From a checkpoint of a small transformer trained on Wikipedia.
Size: 4 heads of 32, 2.16M parameters.
Architecture: normalized queries and keys, attention and MLP in parallel.
Each number is 128 + 24 x the weight over the matrix's rms, rounded and kept within 0 to 255. Layers, rows and columns count from 0. Numbers have three digits each.

# layer 3 MLP up, 320x64, rms 0.194, rows 179-285, columns 0-63
139133139121131139124142137147145114142142128152137128141125122130142129132133132125111130122105139149127109112131131153149126151124102104126140115117142123126138130129122130145152131114128129
077124118131145156130138126058125153125117121119147091159136086155117098125116073152133110118106121163120145114154138150170110100132183147128134140088132131156107174103097165111157122150094153
149117084133145113157129181118149086096123152141118128132105113135098191141117118108071135129121133128105091147147096144164093183093067059144111102123139178125124124119077130128103125114144136
086142112160102108125111071117146203168125081153135134171146124179130113134095150108111127131120158095157166152081202163148130157152189173127133129082143116139136087115078153088130136062135171
121104137121149105107140156116186187108080145072152065051085193129170173130086149155100176159153125142144098149103168140104120114075091174160125053170169162153158068143095081137151089103106182
103100097169118202070112200196219108026123162160125090149131178218121188101158141073075127159097127128119069118198102131175122192125097160046097079066167089124128079095093135119140186098196191
126130127126129130129129128128128127128126127127129129126132126127125127128129126129129126127128126130130126126131126128131127131127124124130127127125126127127131128128129128127129132128128127
104128126129137144113136124121133125132119121127142123120147140132124124130128125136137121123139137137144127130144125126136123151129135121138125122121125126132141131117127127127134148124130118
139120130118127134120140147126153135136139136146142132123122117143144136141140138146125139126116152158133114127160132144144133152134102122126133116119130118138131137115121135137150142126116120
148117122087096105160121122154149144116123153138136169133151178097140172157117174139066145142126159178114130097132144160124144167187147074114077096159132102143154043149165100097118141109144155
122125122122118125137124127131127129124128136127126131125135132126121129126137125128132131130122122127127133118133125128127131132135126129119124123120126114134134122125120128121121137125122125
108144118124128139127145119125127133117124120106127121120139142129098131129134129152120124127140122127116130112132136117121139133135165143132114123119118116127141116113104151116114161124132135
133119125117116107135128119158157130127113141150136137128107141116173148156113101094119168119167134096131105135106155148149138124145124111156138102179131121155120105126113111132130089104155122
092093087083126124156125117204180132112115140139124137094096164123131120100140111108123161142117121164155144115132108137131086150159094116114135130135118083122150168074128090134113120128164120
166099146157120143101122190198140076122137111120174095137152194088149151114137108145124107082158214166122088090136155126093121153160063042104093102118205159111083101102151075170154123089147134
048151097165113141124126071043144120194105125143132127117124138140144086221138106182124139129082129120154138154133148136115115156105117146095122128107098126159104131104111160107185101122150110
151120089157099069111124187217152092143105134094109140204120179135151149109173140080091095089175102153071095114129163200099150102153133138056123090105134168053195168079110150039142186099088154
091143169051155211162145132056174173101148168189200074034077102139179214164119132114070254139090065188084099154107135130153075073168219110148180072148070092176139146183152167166083066198135125
124170050135101131135110122117164187169095144133092116044103135135138104164126124195190194110115113088140084119062194174054174114055149140101141102147091142180117154155160168126241163115151181
130127127125129128128131129129124127128127130129130134129124125121125126127125124133128127123124123125128126126127126126125131124128124126131128125130127130127127128134127129125129128128122128
118124117147140199112133155122164172122124125165112102177152116132140120146109147123112168136098107115144119097108127121175110115157114169131122126141085118145162127140138144141115133157170128
109177091171167164060149094045151113092162091079192008101094164171119100105220100132103161176103098164098131115153195244171141138101138127095117160124156128069118184105156166145156126119141175
125105121136134110125089142098154123102128150102124177164090104118152139129171112115121146155111128123102112157120133148141066124123140130100151122094137142171093136124125141070116126142078155
167134141073107111117132124150133117174146123133131110136102178119114115109122112108106154122129143104131119135106120123128102144124156142116150144126139121124107128148095134149103101118083150
172155108144128130145111147122134149103154147134133120118092146111111116128180116133122163109082118168146106096116152133118149130125079132078121120158098101161131172116122166113149148128136119
096164134113082096116214060113160124152103132160061179159087151132116137087136116110175159157123104114107106069150144189145124168136149118167152109094102122111143156144033157104106104132097174
139104126079134166110139111095094154148146134115102098130175154179115179082183133082145172116075146147119174101146115164097053163183100126049142098133085077120095188193136168100084123122118112
094089091126126135122132124163146079122110124148215124134158156136141099164098165061046130152152206177168082150125093095139070172237135126135121099119146172119177098107083163145159118134137156
107122203090152131135142104176115119149171112129104132128143117148197141060155126107121165144125166118127159109158088147117112123154140168119161105096159152109139125133097126133141135075176143
160118123133117155155163134156171124173161127187149133128135145155181112116132155099094129086104106141117078076071120174171154151112050101131151111149131103150155161143154071124108126097104054
143127136094151144129128147124129121132119143097127130117117125110106138105114121153118154136129104129114121136132126103098108126122150147138127119126145140125126128157093147131125101121126167
161134133128102169083140129140123129152136135135142104088088131160138160112168090158130116137118202162105088111131130179151134113152132144115127169097211124154102129099157092040160118133151096
129129130127128128130129129130127129129128128129129131129128127127127128128128126129127128128124126128129127126129126128128130128128123127128128127126128128128127127130129129127129128128127129
108172111059131168156148145129162119155121181140090099139110136118121107097150095160109172116119202156172223087154132069218109142096163139167135143114156112129143156130072152143150122121099119
129128129129129128128129130128127129129129130128129130130127131125128130130129128131128130128129128127127130128129130128126129127130131130130129126130129129128127127131128131127127130128126128
149126130182139152105138155104129090156116105138179109139075151132166139123139142099106100118141122116147132120080156106124138133147133119138149121114139115100095134126161137094131129129097109
138137112104135112129141105135126104146125111095137113117134127132132155137184125129138149162150151175093105123176142170132094131126150076145108136098163156099110131088135118081122158114130140
110127130126127124105131112129140128128116144120119126126133136122125118124131130139127131122131134135135143123126139126126137124135149142124123114134122115133131127125110134122130131120122122
125138128118141126137138120123133138126134116121129134130144131129112141137122127130121120117129119105126117109127134123136126134134120138129140101126123127117132131128112137125133125121120123
094040094158110124174081169174178137181093067083168138124101102155139138117136146146100094130132156127109109206105169116121114105190144081151137099080108111138144125127126118125160150162100138
126085065112122180190133154147175075067082114151138063129241169142091104178135133118137194081186040156087107147137154137090142088127144200157077097176142152177164162088147172187193160129200174
104096096085139093171160138110146152111147118151079104062167144121181154106073109092107198120134145138180097139148119125176087145168076144139106137118123161120168182094130116171136083158146070
132123129119128135125146138129144132135135133138134133132132125127138128129126130140118141119124141136129117124139132135130127144132127132130130114117125121136133132125116137131142140125122128
120131136129120129134125114139129137124128128139124131125122117138128128122120125123122137139110138138132124131126131133123122127126117134111123137116129120135127120124122131133139108136136144
116119112156115119154120108140161153135135122129143129117140130139113127107117100162102110120126133146138123126105157134104109139157125121118125118106088140124131148117140160111126112133108129
142115132112131112160174131131144120147099140105116107121135184120112147141130139137109152149106127148139113095158122109147139139117116135137136093140122117108109100129088132117130155107136116
115130112093129125114166137115111171134120134154108101128143148124121155176131093120069186162091143131145119145156091143166123148167155137178091141122089127127148125143030130132127121101143103
122123075165138128123097145126166126168169126132121176089052162144104139143133098141143103153146145125100071128127167151075164129144107169145141101111126128145133145122139150113140178158098156
124126128127124128123124122132131131130121133124131127124124131126138136131126131127132132127129132132129128130131135133127132133125132134130125123129130124141134125129126124132127137121131123
112143138091160136116143087128152172118140125119115103126137144127132111117117144118108131139121164161148132108101126109116104141121117103108111143134114128140129114133105128131144076145162157
135116114101144185115103201114138194138094158122107099111071099114168138157167114140102161077091123153119070060157103127138100101129187146187093102101139132161123185152146128173077152127154084
195117120114106186111129178163171084112123178104106152137086109165126174077121095161113151095140136118084116130162085058133100135120093131071143116090146126183104146084137074076097124115163139
134134121107137141098137141146143112117111137159129130125166171125165131152099147124129159113127126131141142134165114115129097153124122118122128119134124132135129148135148140135132100122134090
128130129132130128124129128129128126131128126128130127131126133130130129128131129125128127128129130127128127128126131131128129130129130129128129129126132129126129127128129129129130128125129130
131124126133114116136141120101149144134128128123111128113125138120119134133131122151101132129122120125128129134119148121117118128134115142109124130124118127122119119110107144091130125117122122
152100158156136147096120108146152117119156078111168129108136164160151122167137157120135064140163158131138119097120157147078121101151119117101189102113090182143099122116110132133161094172114148
122142113127113115148137118128132148129131130140129134143135147146125133129136124113108140140128136107122126116116149123146150139140133130125134098123128130141118109121113130122115123110137115
148137190099185149138172164137168082088144126081130066106139203114131150164091159195114146055138162163074059134154135105145148092086118104149097072189166161096167155079093199200146135158133115
128138131131142146109133119126093123123116116115135153149104127086122143134130113146116122137120119123129130131136138133091114105151152139150122121105129144107123106128125148108137138126109157
114122137095114146155137131182151130117118152112127112103123141136101174124155144143146169117138112183108131104185140121125112101126141150130117122138137117111151126097087141131124178135123128
100123139112158129110153105185164062177135107098133135099131123099152171160115116094090122114141180127084113083110134110108166096136136138133154100126159118135126114116137091156128102148102138
118073082110131099138132108125144137113097140134096136100106120126170116128126152099144126124157141125125139144125151127129146136135167117142120107141113104156137091155129095106139130109122121
108178142106128145107094098086095110147091078163099101117139093105170093147110123112113143123067140102123158113096160181119123163115198122149125115112132126147134169155166106066129099133115157
129128129129128127128128128129128128129129129129128129130126129128129129128128128127127129129127128127127128128126129128127129127128128129128129129129130129128127128130128128129128127128127129
157087117175107146130123148093119145142125090142109158120080091153149160126173147140115134160131178067145117180130155133158106165126160142168133082095151181116097099078131130101119155121105118
065145092125101132174128138150194165104157183132115100060144111186084163141115121135104144090119135210092113143137095172153156165142115061113057116081122118156147113127085185122107164071143098
075082231043092092125180115106187143094151155160171051058049080157202112132117103104146213060079085080119123073147158157132146104125118102213149083115074109146075227191163118171155131177099066
126124122113133129121135125127135126135124130125135128123129136123138127129131139128139131123135125137127125136138134131137132142129130120145128123135131132127131128134130122130124143127126122
126121118122126128114144121134126116124125126123132121125139137108128131131122134114136125125114135139126128118119128154117152141124115117125134119123129119136134120124115131126137120118122129
107125137103118150156165102134143122142079139111133128140109146140153065118120167134130153141075191094087159133123158138161073140077140206113130158151157153104114098092075097122160120110114142
119129118131134133103136119120125121144110120121138135114122135115131120133123128140136115115127125132135130124123145128128142148132127129137131115130120132123133129123136132125143130118117116
135121131123131138127140137132147130137140132146133131131126116138137133134131131143117138122116141144129117123145132139138129149132115128127131112119130122134134132120118135135148139122120130
118127125126135138119135126129129124131122127130137133122137129126123122128123123136136122117128126133138124128136125128133130137128123121134127126125125127128136133127129128127135136128124121
128180103119077129151161143065146165088170207126122091121131200137124114152106126127127156079090107130112162095146085138151159142088084147114112074146133093192110113115104194123117203105089084
142117132128122118138135125136128140140129137130129144123097123108138139113123117137125144129108116120123128118118141134114139110119115132135127109145138146138122122146127125118128124116113132
125127137151112134127108098146126148125135115143135134112124121142122142119130128105125161163098143136141127123119150135117124120134116133089121120089148124126119096104136162130150104135153155
130120123124128137125146134120141130133133125141131131130125114131131132132131129144113139120120139127127116129136136138130129138131124137126128119112129122137130128124112134131145132123119129
163130098178131164174161150140139104189101080065160086149143080158078159140123146108100100150126134175111080137058149169117126132146161096105120137090144113133136140083180173078173255098173153
116125123141127128109123102124124145129129108131125122121137124147119126129129127112128137155131164126138138122115141125123108128140153154119115120103128128126118115114124142121132123121143155
116142108134128129136140110119137126135128122117123129119136126120119128126138123129124116136137129136118118119130148125139108135127119134123119115118115119108144125105134129107132131115130139
098123131168106132095155051128148157172122153161136132133133144152136092150061123139123129124126146139145113069104180124135170102126151175164109147134144104136123124119109177118175083106128166
120128129100126123127090166118158154129164120158136115121103073161175097126144122128119135191124188104094107117156141132144119116082088134145134125138112151169105108149136109104148112151108163
136094123101118162114114143124107143137122153115100065129128129123158154093170086116101180204107119104119145125168117159167095118115129140121157121116166086118121154127102082126111160093095105
119133125127136136121134129130127124133123123124139134125136131128120126129129122132133121121131127128132123119134127130135131137128120121137129122122126129124136127125130131122133143123126124
102102116193144197114198120169166146133135126147164125157117024202085115101138105097142120115101202163113060104081140153070152139088153194129173125079142104100105083153059084115133162094159141
072144116134115171123139144129140114128150125152143137128159157157135136119104112103078140127132171111177109170120118115150150152129118114121094108122099141139117098132078182127136094101161129
127127127127126128130126129126127130126127128126127127126128128127127130129127128130127129128128128128128129127129128126126127127129129128127126125128126126129126127126127129127126128128128126
112076125147120133121127152103155143129106137113132117114110095149153136131130133116110124119145129125105141174123158134127095129133164116126153139116116133137111179123139149116129144155087123
126095116151129114108131115134124124147108116114118121109081132142153147110128124106142131131153170119109140126115138119090111123135177162127142118135122119132099131111143124119131139111105135
134123131136127124124125130133128125137132132131131130136111132125141134125126129118126135131125124123121129128115136132119133121130133134129136127138135131127122126138130126128126124122121129
175072092159134076141120173159118093106166224165123077102107180136103143188108080153110144127095112118162062171105087130111108099162109130077201035149098130112118140107071179099150124135128131
128122129131134133115132133131130122139126128130141131130120133126133127128126128128133130122130124127129128130127131128127134131131123129133135124135133136124124132134132128129134128125120118
138185071139168171135195125067151132102118140094159103122148087071103131159144124153115115101129152141107077160068140159140140160061078042148102149163106149145130121127182147085149185095133129
143155129136137108118140132128115138137113133118128135134134143085145147127126126122143140139094133139114103112097136141105126142111133108163108119136119132143146105161120117110127137110126153
138134127148131141148130126160114135139150139148127119146144122125127115128136160133099141134121149146136132127129123163125133149157137116113098144126137107141136125114129134136145105134127149
164143115110087128121123114104137175106116138128125119125146104126126117120127122165164136114119118125140132162112134138145122151124105118123123118118123115172136142144117127093133176126127116
117141100160149180119136083080128127106115143140103105159107094122143113120114168147052131069109114079093146174109204141130140138127215108136091174155117118173147132143116167129102103154133184
168058147125087129114136136110148073195164057121123165161138146188163119160073097078097111119133137061196043164116126076113107169165127146168173145094107205118106165111074174188133178100112093
184106116105152135138147124128180128106180165179120149161169111093207099125105139121162163073088108135110100125094126128148120177116145108115135161182094126200249201137199033142105122128093152
128127129126127128129128128127125129126128129127127131128125128122124129128125126133125128127126125126127129127128127125123128124129129129127127125129126128127125126130125130125127127128124128
119154150144153133090158153132138099142145116143136128160117156096127126154119134113125139107086154131137109142140128129145120144128125111157144118126098103129097122143091093126131081108140105
099162126137130146126173099137185130149156128123160136145144189166119120111107104115064102144117140086144119143115142128158142122114075127138157097121129132115107120153073145128133107087117077
130127128129129128126129130128127127130128129128130130130125129126129128128128127128129128126128127126127128128127129129127130126129128128130129127130130130127127129131129129127128129127125128
091072118189093082114141161200133071158123178073181120131109041092100130185069153148144091089080163189084062152124129096108182188165102172126136067137122147107161128048085175068173216145147146
178127121135118114118185136128115094183133163125156178115084144115145161129108108147153105105131139107099133097120146137133146101133116112166128104140126154113139089144109100069137159118092133
177099206124118150089183100069132101123140117188154045079096113085225135133094151074097160072097095128124102071087139131161152150185229136188121114146058076135133128181181116194126120127114110
133081128133080147156135131173087088145140132186139212107150109157107164104171105170076118111178210123117161131147187141068176110160168128122121058102123173085126118110075137096141143099090190
# layer 3 MLP down (transposed), 320x64, rms 0.0786, rows 179-285, columns 0-63
136134117118123147124157142121167101136154110183134112139125128112159128151128122142096126115097146123102095093125169159131108126135106121116125088087134135131140133111114167123156147105131136
123103088132133148153094097129124120109148124187120165130105149096149148145100142135167140124139103111102122148143096128133161137113093099128146168143097130113101102210128101113152132107157111
118114144117087129104154098129097142122129109103153124150144118120145090097178157128141110125125127137166122094097165125108138108176196170102166131106108105142126130125135134137133124113140113
173100157148132212127118201172141110067118128136089142111142129076127141119160092172086147097117103152104144150161128061083029112111145104123142189139131139115137170124147114097109162154118096
165117122118102129134156086199078076159119109120163133176192102122111099141145122107137053103082140190153168130079144165194148168214120070119115187067066114090126133123186103124116161113150056
105087114095166112163142142131206111066130148145123118133147215221090131058175167187161194137148193065122049108201110141157216164071126218145178000088135061107110015217079057084093141079040175
127125128129128127127127129127127131128127128130127126126125128128132128128127129126126129128128128127128131130125129128127127125129133130128128128131130129129125128129128127128127124128126128
144125127133124127146121131128129142125125130129120127133109111125139138132129132115116140127125124121118132127112130134135135111128124132123131135137135139130118126131133129127123112137116131
144110100089127136107168156116166114119153109195138116130134105121148128166137111163110147127104153144110089113140155151128105132143103125116121086086120123133147133087110169126150145111129126
106144173184162155084104136087151147113064136103117065124073148121139110127127129163159126123100057084131139140138120146097158088074109144159158149190145133160098194166100162169128118105108114
126133131131135132117128129122129125129123125130129125122120129122137125133123129129128125129133133125129120131115135129123125132120130130136127131136134136126123133135135122132134112127121132
136120141130127126117119145121140133124130129153127136123102111110164133132128119123126146137118137126129120137121137137138104124112086115130141119122134132135128133140159113138137102137121120
136170140136117121108116147098107099108159102093135114135140154141111152125135129153115101140124106149139155127180120148125110138103119123107125168103123126091128152113156144134122145116135106
146164074169112069130115123086106115140080149088122143127124168129102099150095132143176114146103109097138151112111132140107170119097156124109127115166201147132119149145136156166167118119128083
054122215087125181156150122082149175151129185130077104059083140125083125121114178170136083128107081139129101154138123116121204107089153119108147137159085072177093150206135130141167143140116081
135079164125200106117109148130129122113152179098118121098145111178083132096151126104089150155121111126117136137134102119147089158125152103131143127089120168137114176154153073120093135171104128
091102139226108096147095111182163090116169190108202140137154140110101134175082146051110112129142152169099121105107086172063154135104230108191086143110107154093106097078138136226091104122063145
128157153106152205112117065097124173092178172018220002000025057124158098098065236145116136127161000150142121117122112141138186102177062149109101109182032115118133132180162195205156149190188209
083092214152132161135168158097092168193149113071164088143134181146126161091124100114064143103157156198119142105126146055135079130111234102061126147160156176136112167047097102114091087131136107
123126128129128126128126128127131131128126126127127125127131130132129126128128130125125130131130131130128130130130130128128122128129133128127128127127126123128125128123128129130127127127131129
114141077122158136155170100110156155092122121155093119135161084130139108110138087134078146151120133117117113123116137125143105147155117121144160138133078099148178127123134170076135158116145137
093097164065113043163052152217131116106111197123089159146139116146139153107182149099178147096178151126137150111152091070087148093134144145126150144175112101178080112158091137136066122127113142
095113147077128137137129090121085112135123148160125140177094148141118128147112119140151126122121126106130109099124063106136151120137119147147163137133097161127135148144080115158139126143163162
127118136122134103122133130099137125153149131145147099130127131104097102130106137133130142137112140106149129154096124090137076152136125145169139163101165111125112127158144130130135104174102114
090136127129092102128167127130143137197139114153158114146166165103131140117095144167084122136127132109141138113119151132117085122122164113119125124134118142140118106130077154084139113109120152
189148110113106069114130134100121163135118089175049183100154136149099108118091113142133144093106136101189124152181113147147153148152184083077110133163119144139172163185106067067111063132154162
179142164125149076116092128145054155123106048068118129157113097197131196079124137013157184106129168102111135097119137169190148157119103127192178119142060115150131128166142082107107117181124134
112100160156077123086174178096144089202116110075097157141119191100158157120094056098210111116172115138104074140083229233119114118105125128120163120121174049131186157106187092127098173138098067
048109135101123126121130090196126126141146117107158092110155184127175135106120139116118169176171135143098138065147173162121069104172131136122135090107126117133120086101100161127086193112135168
184075097084120141205127155133196157130164105183122079120138121112207051100171126157140167101106110103086130136107160147104091122149062102108132150126049134148162198090143142074117173142156082
136126120151111124126120113128118136133133129145126107122141114136145112124116131113128120129150136124114130140111134133159102159146100118122135139110130114122127136113146119141146161132137089
082109083118120118125132119142153145090109131139173138124159188123132117112094147093117112137164150128129113127172117123111147190068094090117136140157106127133143112163117106172110114134132140
126126127127129127126128127126128128127126129127127126126129129128129125128128129128129128128129129129128129130128129127127125127129133128129127128130128126128127130128128127129127127127129128
132117170126117059125088124141114115167182154065137143179092141116105113122090152112181120122150109114182091140087124128130133141089104106158162167180210096114154073174152093114121129119125101
128128128128128128128129127129130128127128128128127128129129126130128127126128128127127129129127129130127127128128129128130126130127125127127128128126127127128129129126129127129129127129130128
100134120091111114139105114156131155116130155102112126121174114179082108118098120134156138131129118125142140134158095153139120133114102151140097131138120145148139134118109135133137119122153139
112121126163088120141122135161167128122110163171120135152144138137135113131104113119078131135122144120149123126123138119093131132143129133109123075124115133112130150156108133135127090124147139
146131128138126132142123133125128123124143116126128133135120121124126152133123122118116134134139145118121117130117129131138115136116105105122129133123134140122133121118139129130140116137127128
125115119126110133121126135138134134126112127138127112122133126115134128133133124118130131130131134146122130145146142123124110128135139117117115117120140132128123128137141133121133125130145123
154227165161125138160186112150092114142108127159112178157099143123129123094056148136140096060160103145152147085103048105094156104108119169130077071171146157130102113119101158163112132114108163
102183180211174091089127131099123169165217120084111140163038119145150179115150187087132075146154178100181106138159093096134132141170137073164156169126144114114116065082102049128079115112038122
138098114102113102108088130151087119129135129110136129160153121178192100090200156082171153184119056084163164169149086116123143108096096147093145106120185134098131113154121133134086222127141090
138125103111129145127159142126153110123145114175135117137128119116140125148123118148104140118121149135116103116132147140104123120131129141122122091105138128129147130105106158113139146109130130
126123122118133132120130134126122123129123130117133124120136143123129122135134133133138123119143117116128126126133125125126132127131144124136124125137130131126136132134124127132118142117119116
153145119125134137107161147124115109146124122138118154132130142119127146147113136133168120098115123156115123115142116116119137123106132126135100092136169110116150101110080129121156143104150139
141114102121128125130124132158130126123120122113130141168122105159109083140129110111154095139132126088137130130094135126115150107158147118118118196109125123139150121108148150118155116128147118
121095140071171136102154118147117137104080123114129111107149146122113075113145042122148120214145113125147151116166142154149188123108129143173148148139119099138139077140142125070113127146128097
178110161078148072151116126089091170124136110119168120169180084111191118144135136122093139119117145148115163069127149124165082105100144088144138102113136142107132131136156119131142110100177117
131135130133131132130126132124125123130131126133127126133126126125120126131127126130124126126128121124126131126127128124133126126128125129133129133130130132117124132125129131130127120137123132
138111150149145127105133139128122110159104126121164150091123138134163135150124120127154122088175104107117136126120109104138133106126127127132146090132147123141127139131131110142133149128100081
128150115130107157115137069108109149127096141124108101119104145129094078139037155207111071089108143150177149087094140125132159157171135133139162122200179151139062136249117116117145146069083150
132082122115146175114136095114138138100137174156124123157183129108120118134062088101100169096120188139155123112157080077115106144152132166122176181077132113142183076131159060143156129111099155
138179142134129150134113111119140151124113149131108139132124144121157112149140148128139111139100118116137115113110141117143139128094107138114110107119133130119104133096135137120161126123139128
129127128124127128131128128128130129126128129127128128127128125127125129128126128130130128128128127130130128127132125125129129128127125128127126128130126129129129129129128127127128129132130128
138134128114143138125145142143121100140133115157144133129115122138128122150141112130122116119127139120111111124134129133128140134135138110132114115110126126127131126119116126129134143110130116
130151140127115164170101127104112173175142155109122123132136070134135111128079158120167117138120091113147106138102113118130183164164144122138083128150123104126123047128169106118115131116117131
156109138123127128105130134133135102105131131117125124122128121110124130134132131142152119121122123154133124134141140120107096133125117124121120145137130118121133146145157127123139118143122128
076155124106130186100049127207160077135092166086166101149179057140111167084132103110111152164129106152186126191120099082171170054149144123127106183112113088116082163136160099104147090132140197
142116121109113097138133137118154138131136121131117117121151126141147113124139135119120135133125128123124141126124122119149114148121112107101133122142135126151123155126134120136107128142134112
140148123176117104105116128097101139165135133128146122158141122125142087138105123120104115157104126093133157156085127145126108156131147126122116134118110131125124154122158152121140094113142134
098091151164096104117104136157144134169132178124162134103148078136090168166110139128139116120130133143144128142133110126074135097114092105173093160125123119125127088147101156153091177149144120
142202145143128145118105120130112084124142130111146127132157122121101162126137103136108140119125145093126127128114103155130117119110098119124124139135144155108115133098104169138130139129132147
131129151139119166138127205086121110173110139157092151139135142135131109104137097145132107199063144155137088139128151103165126117098168081144118124084079171080146142092140136060175082168108103
128129128127128128128128127128129128128128128126128128128130128128126128128128128129129128128128128129129128127130127127128128129128128128128127127127127127128129129127128128128129130128130128
095143144148124146095093116131148118084113141116120077147166175131143122099080151169084170137135109155108123101125108085131120117171138119116139144175126107125145158154122149107102129162103160
186161157098096152092145127092058143152131069075137126160137169071162112115132133108135149192142118078149151097080158127109132144090191209131171095143148162092125154106127064126117094111093160
161112164045034191192178133107137105215140223216088106067062094216154109139087177116070166017083063136195166147176087085065191079155095012236167120101043053236100070119172125211142150148155099
135133132149129133133121129130127132125128126134125129132126122134115136125126130123118123125126124124133139128124125122129128115129134143123124131132126124130121127121120133126132121130127131
126117120124136143120123142129133144116122110135125130125123113141128134141137125146116132126143126126120118123122119122133124116126135135126135113122143143119121135133109129128133142135121135
140113137103091116142125137161068163141094103082143156160195179108101154131134115111133137106113150133119108145137090092129147082133202101154107165171094137123084060156172068130126123163166097
131123128130125132154122139138132138118138125128119121141129113140119141127133125107109142132134139129122126132133120124137115113120128123121119131131139134125116122127124131124122127138131139
139114104108134147120165147121161110125149107189135113133124114119151127158124115159099140118113148131105106116136153146116116124129117136118120089095132126133147129103114166126144147110132129
130125129133126125140122129126127141126125126126122125129119123128135133130130133119120134133131131125124135127122131128129126118130137132125128130136130132128117124127129130126123120131126133
096120157144197121090174085170125083187112117100175124172129102115121142115090153087138124144142173113125110084079150126086146081168151114125151121094131130129117141103144080124137086150167208
114134116128136124128125132113132117124131124130127121146148133151100123134123126135119125134134129141126135142134128124142111143133133126122131136113115107126126131104123134137128128126133132
130112129079140126118141147143136116123129134126131121137139146109130115126150141153152121107138117119130124137133122121127113122126144118135113131149118133123164138161100112125088152122109113
136115108109130146126166134117147112123144112183142118134128107118141135145131119146100130119122149132113111120129148135119120123132119139119118106095138123134137124106115160123146139112133133
128114104144122066163122154087163136086133185202121204108160128090118086112121090114096179158150165113122152151182109123135170134083118145115122140178105117163140112178112091127112026128121061
154124139100127126139132153138145111110137127121130129134121134112150144130136126144129135117127116131119118138141122133113114122125122093120131141125125136129144135136130123128106139135122107
141117117127123130127126136129126127133129119152140121124111119127134127140112115131108145116126131121121130126128129137113135113126139125141111110137148153136133121146127138131138115134128128
161122101098138117106135181154124088110135112098173159106165151116117214111159122087154151144139143103117105167154111147154112157108111069097138074107146159139146107100159123123075177125117081
111115104116140160102120163114121126142152094164150133081168073125158118143123088156124147155108185099068091103155162145184103149124127156154100110101118156112131088114124116113168121135147135
167097085108131139106131156154122194138118140100123090096150162144155086115085113098108097193166123094103144101120172160152131107161147160184121121173095113144124061127131102104120167102126147
129120127129125125135124127127131137123124130132123122127118120125138130128127132122120136130127131130127134133125131127127125119129135131123125132136133131132118130131131127127125115135125133
161121139092144161100129105104191156138090097106093078141140135176194129118162086121107078171094171098150131142173183075191078164116179167095111198023148150231071141075132146079081143085095124
172130143109135103121136104131124137108100132084114109108091133116110156148151169148169135109121129143084140104146132138090142129134147155129156114152132116096126159102159098136114178140101114
129128128129129127126129128129128125128129128130127128129127128128129127127129128127128128128127127128126127129126130130129127129127125127128130129126129129127130129128130127128128127127127129
143136143118130145114113115146097134132137148172123147125079105131110133112126127144144134102137126145112115116101094139132129139126088142130122141142114132122130107153091127142136134141165146
126154119123118140135138114125156137114163156122151127134157111126110132117121130152126134135103120140139099123123142143141122136123070090119109134116121150121135111130117126117122119143159134
124137124124131132131130125128130126124128127122130127133141125134110128126125123134132123128127129135136128126139122124131126134126120130127118129118121123128130131118122130131134133129139132
104161160147029180066149129092187149173063053120110198150171144107137140080159119145180106132138186130123158137095211084134118126102146134060056134111238106134157080081082155158101148092111135
128134127129128128141125124132128136121126129124121127133134123131117132125128126124123128131123131134131131127133124126131126122126133130124118132125123122131125128124124131124129131129137137
105085148166132091123111128190137138125116131148096144072098161175160122087127167077093135125135145098120120102126114126093136089178201191117152159124142119167105127137088119154128078144097121
119116128110136142115122130135130089123132126142133126118125119163114125122124140141126102120170097129133163138151122108148123132135114154118132133120134130110131141097129134140129124143129114
126135124104126133147129130129123142117113135111130132099095135126141139135124116125160100116148115114115132132117141121141132114098134140143132134143129151128123137159145128133126143124119106
113105159146147123104112145161109113154127131134136151108138127110143130138117122093102127127160128144112128115164154133108106105125145143144132132117116141106141129123131097128119106141129149
189106128087108113131082151141109161100128144098146200115104143132154126104177091120196119145143098116105145140138183130120081133122071141093164155081104147144089113136160148141132129170108050
104201079087157089190104142106125155066117219056145139145082121109111162054182121123127107156151124194072131118107124154162161089121163093157127092147127122131117160165157151024088119130171189
206052079060202116118115112132179066077132112123142120165127095125226027074147198121241192092042135114138115170155106134083095158063068118146132145155085124145255251086144104081052194111142194
127128127129128127127128128127130129128128128128127127128130128130130126127129129126127130129128130129125126128128131129131125130128127125128129127125127126128128129125130127130128128127130127
156133138113118147155122154180125119093119126109133159132114120151091146106123121149135088135121121116142141106122129138118122078110141131140139141114140144120121154135134102091126145160118109
165119119086081122133138127120097118119105123078123106084116102121118157152138155136199114105104139148110138119172153117115122124146187116126086109144139158140160133111178097116154131144147132
126128128128128128129128127128130129127128127128127127128130127129126128127127128128127128129127129130129128128130127127129126129128128129127127128127126126129128128126127129128129128128131129
118156096111091207159141173083129198100197086183120184124155137155138103028137097128165099148196165125226149146093133103083068124085066154132034168104110101125119070138231106121174123100038133
080113111096141138154096137154145134097108087143145105135148120150108141101120158095082128116147117150135142164154127120108118126161135114106144146134108101155126118142126140168109097141160159
176140235073140149123135051019108127109118182115160007083092098171123118183072133128062114131080023168143110120117124179134091174156166146159125118103135154131093255220181144142069148199084138
118124168134143135124172087105133135216096080127107065085101115093172118185108166105175133115107042160186135128077099119085147125148100117134117144165174102119134125131115174174171099109121160